Weights of a small GPT-style language model, trained from scratch on English Wikipedia.
Architecture: RMSNorm before each block, embeddings untied during training, shifted keys, normalized values, capped logits.
Training: a variant of Adam for these matrices, 882M tokens.
Each number is 500 + 40 x the weight over its row's rms, rounded and kept within 0 to 999. Layers, rows and columns count from 0. Numbers have three digits each. The size before them is the row's rms in percent of the matrix's.

# layer 5 MLP up, 3072x768, rms 0.0207, rows 2915-3071, columns 576-607
099:523598445522523550466516535438558531541464472526478514466542533501592523514551494521440485491498
090:456515442508440507519458504519440553491417434497522486458539436570461493489574506561541523490508
098:503482487576560460473517517544527470477550506481518473525530505562488495591403464559505504484476
098:491413514487474540521536528543504467524473524541413444498571548469528460554467526425404484481490
095:528483522517526537527526446574458460490520517498479494571573506513522458494592489596491476505452
092:475481469443498500497470540416474569415465563567466491515473553442502507515450534566453526452455
107:514565406465462540559483424542542441491497541475464462441491503464478528535487551478541474535459
098:500471436510587560530501483450573515471473479504436425488471459532462501513479464455498469475515
093:576373541468501500517565451519499412518501486552461437552547456482457516461495496551484533460509
139:500527430536437457473540518512511506511476516562497456556527491437465418577506461544560512505490
107:512566403514488544529496430447522415452467500511510434405471474515515432517496540513445459501472
102:529456498450550459482539490434537474507514520521527556469502493464463518517528501551510439563553
103:478500442516531479455501559531580483554500496543521500456534527446501503514538420442368585501477
096:492509533547543468569566581508503431503492446502447477449554425548525507533557533498494541496416
106:481543466519476467441484558557470491469414489463455519483499514475529525557529453471474506454496
094:503510478477499492494492473532496492507479522448475471544461517551473428482472465498466472496525
096:512476481503534518459511520501456539461537564491507560494492513537561540434492544561535453510482
100:573481455545489519497497506490421555502428454492496542488475463468501509443491492479473512499512
096:487448470576524525458491521433463522541437546496526482508526438546526544486461529471511531471543
097:502485469476499467508569458481505545548460542465514501541566544558517383543524508491417467500592
098:483548481527434450556528454544552447473530491495496517454446506467472479468594464425504472526481
095:442465445452472511455529567464501413462471500446465529447475473508473486462514475405501441474558
116:521450470535579424581494539499451555537502516558484541494494454440433430535446579494522578462576
102:459502513519465464451491527467544463453459498505518490434520504421635554440444506448493466486494
102:462464488579561545550550434510519515496509486465534514462510544494544453568516540486519440488443
108:558524455539560447457576476491523513504431518483471462483551512528435522565464567537485543508486
107:533541457525555493440527527493524463498489574536519456512477526458459481498451490466454448507526
104:539495473432536457547498543498456523468445547506518487416554531537475477502468514445414573474578
106:498502475435572552508558465475484538469540452444387491509529441527542491494484494519565511530552
101:523445512547454521527551480414531482503457543569509545525586498518517462537419446491482476460481
098:452535470493621471500570479544518528424471536461505494475618505446423529522455564499530581498519
107:508498386479399484502509483493532446544461472482480513471486527499487382434468517511466489507492
104:452558502508474480561529551538510453529487482567474447509468502476419478467503513519494469447468
098:528406508575546405537564517511463474486439496497441492556506502483491480483459486481456566523398
100:558511437506526511532477536505474498458470485464484456423464457515447536465539474480531547451565
113:544534489497548526489522576474507524537565455531555520462537480440473461520573449582512598486529
096:531566448470520549585560472578494507558514434465518483507522544519443520451441487497487495413416
109:571544502494492520555493474548508418487484475477470450446532517534495519491552506452501523488495
088:533542582461547535531536475525556528517471533486511526467500553540563542544456498468472445499440
110:513475505511475573546537492505484496478508538414516413479534517508436451512519466463445539539506
093:453465433483431507465516510438520434477551481568484524422489459452439530516437507509496485460533
099:515522540512553483471526474568523417448504523500491421497447473486499489539529510509553561466400
097:511537504505457502482535554451567526473538519569517507467482560476536455552434501521516450469413
099:544440491468514581478517429487495482498450478483515525501481500585512522502444498577512487488497
102:581550418554494532457511510433480551499466519544446494526445493487463462452432498525543493487490
098:512490477492462541474503498445406499456458448485537522507526549519518466503528529533472542487505
103:479497444481573529524558486460496517475477478465447547508470496442489513502560527517519577449513
103:533509527499493545458501476513460523458524498526417496519482548473496513507484583409506484432501
104:496550548499484515520501448512485536474466566460519539501487505451458521501563510544549525521452
102:562519586456438519454537498541537506495426466531458576517535522531510471538502479535396512483558
109:484482466527541559455542490519537558419401539470446467520515460469508402478514407526521500533525
102:546454465461492505546534436447509435470423592413490567519535455508491454457532515506464497500475
096:507512497492527488530507403569520486439541496473468556533433529470527473501529542442497554489508
103:565539481469490457517593592469486453493417534477521478528517487554518444473512524452510575457499
099:474501511480511518500501489592463502522488496463516499468503529434500489486470482497429485581544
088:519464515479506494530565551455482492507478611489537422438566450529532527452550492448509544434461
099:530424478509543432476544547535510402476430532538572522495530397493410466485570494473547500434480
108:451538499482560522498530568506475553420476488488490490427517552428531466524527489526456436520494
103:525474437467470541554487505482504566491508511497507427442411499533527528446449525488431549526485
108:529450490491413464442518557451505517523440508519511406446543515510477506490457608498540488463472
102:509520539439515527499550465523471481452386453507412464517513526517525477510472518563478484457502
112:499463464491535494502509494528512527488458521454524474449549394511548545429517521493494472481533
096:515510495440491522524508494545523541482497444466454557470456482468539571491530483424537549512494
094:571523502487589422555518495448515522469478507514458491547521524502495440481564498486471525510487
099:492481534565489456503585481472562457493406497518470406523485530552506492539526519531519527511493
100:495431436525418481563558378469466497518472479521512454436523490478484466510512470463506455455597
104:510584476479531511532559505462507574461446519532486550509526514571472508485489523497469577559506
099:531507403514544538514516508446506536436503496491472520485524449464548521514579494522542523497445
108:471521522431505523467529423523509480426455464513516503509455456489563469517505486464449540543519
095:507478589568569444486503473523523530511530524529480544555483482527474465399567515502501517529504
101:522557447458564445585481524434517528533409539450492501544540420412487467455538516533579571462533
100:453488393481527529549494510531502460482495477530470532487476456517427474476542526557525485449485
108:454472477502496464516550475515518482504446475510441478520451438559476493503520461470439422473509
099:494501452444573394465493561501464542492464561485449563464523466442503485495455502464448469490492
098:583416498503534460511531539500498493525483478457474442493503452507521537502584493476553476487567
104:500559536424525463526561469481474488491456509533424500493530520444475461472599570546521409485500
107:495420493528455415552529430496488476477538465521456481445467526466569472442521550556443510453525
102:473534493477530432612555539457510521508516519401438431520553453506492470421492435482536566499472
104:501454564393487457511468451542552483494541502574492480448530535400515460550549518449463549543492
094:452518473531512478517544488502511560454488535458510504570498534467550446495476507508441485465506
100:574456511462544529450535553506474545532497437452505492541574536511540521476504507524534517520502
100:475465504532535424452509556428509544518464503558467492561495470468436449465544511496554538513550
105:532429465563468503515491463425516452443517494452509484470535509512530419491538470588467553466495
102:457482550526457410572507516495476502449489517548491433502590533523548476556453470517449477424529
103:582432450473536547546488498487455472443453487516488550456543523534539515518506466497602542465503
100:564527451473488476453564491510541489448501460488473425513485540492466551509443533466460555493459
103:498473465573537509532476557492508530510488485488481421467448455375554458495523528556494506513481
101:570459536561577454490503524469546617533469575505476506528567494516489464509550529485514468443525
096:528511517526467521490498468499555526449498577569476546510523552426499519517484515486477506460523
102:519427438538475511597493500452543464455487429510454480511555544473553503420506475565477519470434
110:521474451497543507486494551437445473511453506489447486512493433476438494498440438462488505491521
099:478453501493471450575515452517493439554460524518531495465509525450536457471530462443475507460476
104:449485518536438457541552503494527472438472477498531484431475433470551450459517516524489517506571
098:573479443492535528472477420475536536461409456483470459455524480446436493515542524488476510522527
095:485511484539438426484479477411441505444513449433482536490482542444588473528503476490449469508541
087:489446445517497450511514530491551438514480406500513491526454510535546475461523458492477531507474
100:456516491451432466456471513477547524445465447501435543528406504451496419503522470471460550453578
098:424505527462498445547489576508471556410468473468485508479466477493526519486557475502513486457503
102:536482540510473498475529507483496438513461568498493427500427501508508489449542560573463503483464
105:428562487584482442558555513531493481521463501519469453509460486440429541554494507454547519491560
103:470530534511545514537539484505411509502522451462509537519490514514582475554469533560538487495476
091:479524496499456435531513455515491478474505478460453457493500466496480549467472482568548478410518
099:494510473584486474487482552515572474464497479434549565525484429472408496568431478396492483494541
099:554542574563510474475497542520488544510526509504467520496534460441548421483482602478539521475506
097:473514467452514508577537508505504512509486484504466466485471464523521463492452530469500513528524
108:503501469461489494469534567464598464500535554491556426446572463557510520487488527520511523520504
092:484454549469440438449459570575497503533504506622437540557507509556508434536427508466470494480468
100:468556487480420493498524442498520488499439439467526504467473416554532473460535462559481544441480
091:482496519509555475444475524460545468498517437548476563487540588533548456519498552459511440499447
091:459565505449527388522456464513561488520514495561531525464505568436543528466504481515434546551554
092:494535489406522547519463464479471520461451509536470539555507521476546449489420468520448514524557
099:464503494425579383414473480584563530527476582564558476515437552497509480483476500456419503449458
092:529572542459549492449564489570478455477483492505455588530588510581480495541543446483501509521525
106:504529467534527500522524505532512480457449489460455539530484527444612446535440555472465507525459
097:477517472472546508464562442467497497496474523473458508398484547556450513529515505518471484507486
132:518553501544563506524528547485540525492469467552501524460506516384491463460485487470510561483484
100:496486481570531458537480544585475541449488554546540515442486499518587446481571589471506529520455
102:543510521474448483513571517507515479478441487556495447532425447415480458602525482549451519466484
092:559516395533479567505504409478453503436489512487449534446515530513502529507496516559568526537496
101:564481423463468490434520423447472432474492466428526467441491501488557516579573483501423487549489
102:454449557531473512524536438537533438510412503435474500494416496385517472553485541471469491448498
091:575578490509467503460529479448484479555485565493529517581503436586520439462507539495450464482554
112:522533488564439536421476515538523590536502553490505473518520466492508552526533466468497479476521
098:452547476535549524482545544447527440510468496484496518505553413564462477561570488520477534426456
111:503476459546482485531480582527526510459464506566431516487507530493558523482495458489460516523468
095:527487547528533486452482520450492479501487520570560468460517563443511426414481494591550559413451
095:462484398580498400566542556481570539492473490512530469475416495527466559511457482565474527480514
094:510535507474528491523541470527514539447498540506480488437472581467496530577512482468485457507541
106:510488377485498539462539531532534487439455475515532438508516485496538507540554503555488496502494
100:530449509503496467493549465557489520407525506555522526532503503443458445495530546549503491485481
097:521481541480447570526555471543536528545506521591531490556456508477497470542467456564419451541542
103:451524474465513499558494515461482504430530590424527487587478469470431521429482533453423470485485
101:529469484505445422502483513453552558518418633504475482537489515457514501497499588540456526463574
090:510442524433466431435489498420563515505483502496485508429573507491439563520499446471511575537526
105:514503360492515483467555549491515485507513504467557505485571518438504475490524510494520526473536
096:518477487495485599527464535462449473452468457509496501391464512501523484547433549520498527453514
095:441542429500453431498459444516530526503435529481521488448569470474552485491515526441532422500517
099:459458544542519445470492472546507499477488419516546459501448446489504492540575460517561541501508
099:504529456451488568494497533440515485457489528579459537416561501481494496520500541564460538560537
101:539530449448546448466562517491437500482464581426474392533509542377514442515459485544498535485475
094:477529479526508485517544505521536542459506478502542530452491505509536444598465564488547573476548
093:497535483494478466507510533490478532414441546546434472585450514481531504538505517477439503514557
091:531500449458514533468502460525542431515540546500503471459497534515474409452549485511544528480488
106:545516480550426437468479517520430482427501492571540497436513474452500491501513474536500489485471
092:479524566489480498447536543464507428517478469513570489475510518490530507468443498545487474498490
097:484517473512410506547474493459534518479463524484413460508575502467359466484478464546485478542449
097:494497491562456505428583476523532466482486507444499559497552533497480525489449551503436461556608
104:489436482487545499459533448494509470490457455478447527464469510552557521463501560503511487475444
091:486442452495456467574550516491463415455509527454392518547547465497537436553511473460485517438528
105:505531469579471458410542483462571440493525457467496510492529436476460417481467460434477501390490
102:490500419554506486447478499509507414470419594468510491434475526505528481493537559483501473540489
100:504509497496488503430524462423478511429452492536532478510560543520525551533500544460572438505500
104:507497504541540539546493540544461530442539511541480545460481549448467500512510533553481507470522
100:493452414466485487465528553542523517406397577528512516500500421515497489441504514487516543513377
106:541469484460432433456602473480475487502438510532512506533480423522513443475514548445459514488485
092:522569415488601425495507482508500517476453512523476545462480485468545506554574497509476522540501
099:510517511405529354470512467506478482427526457521489488494499513449495454545503505486487541502508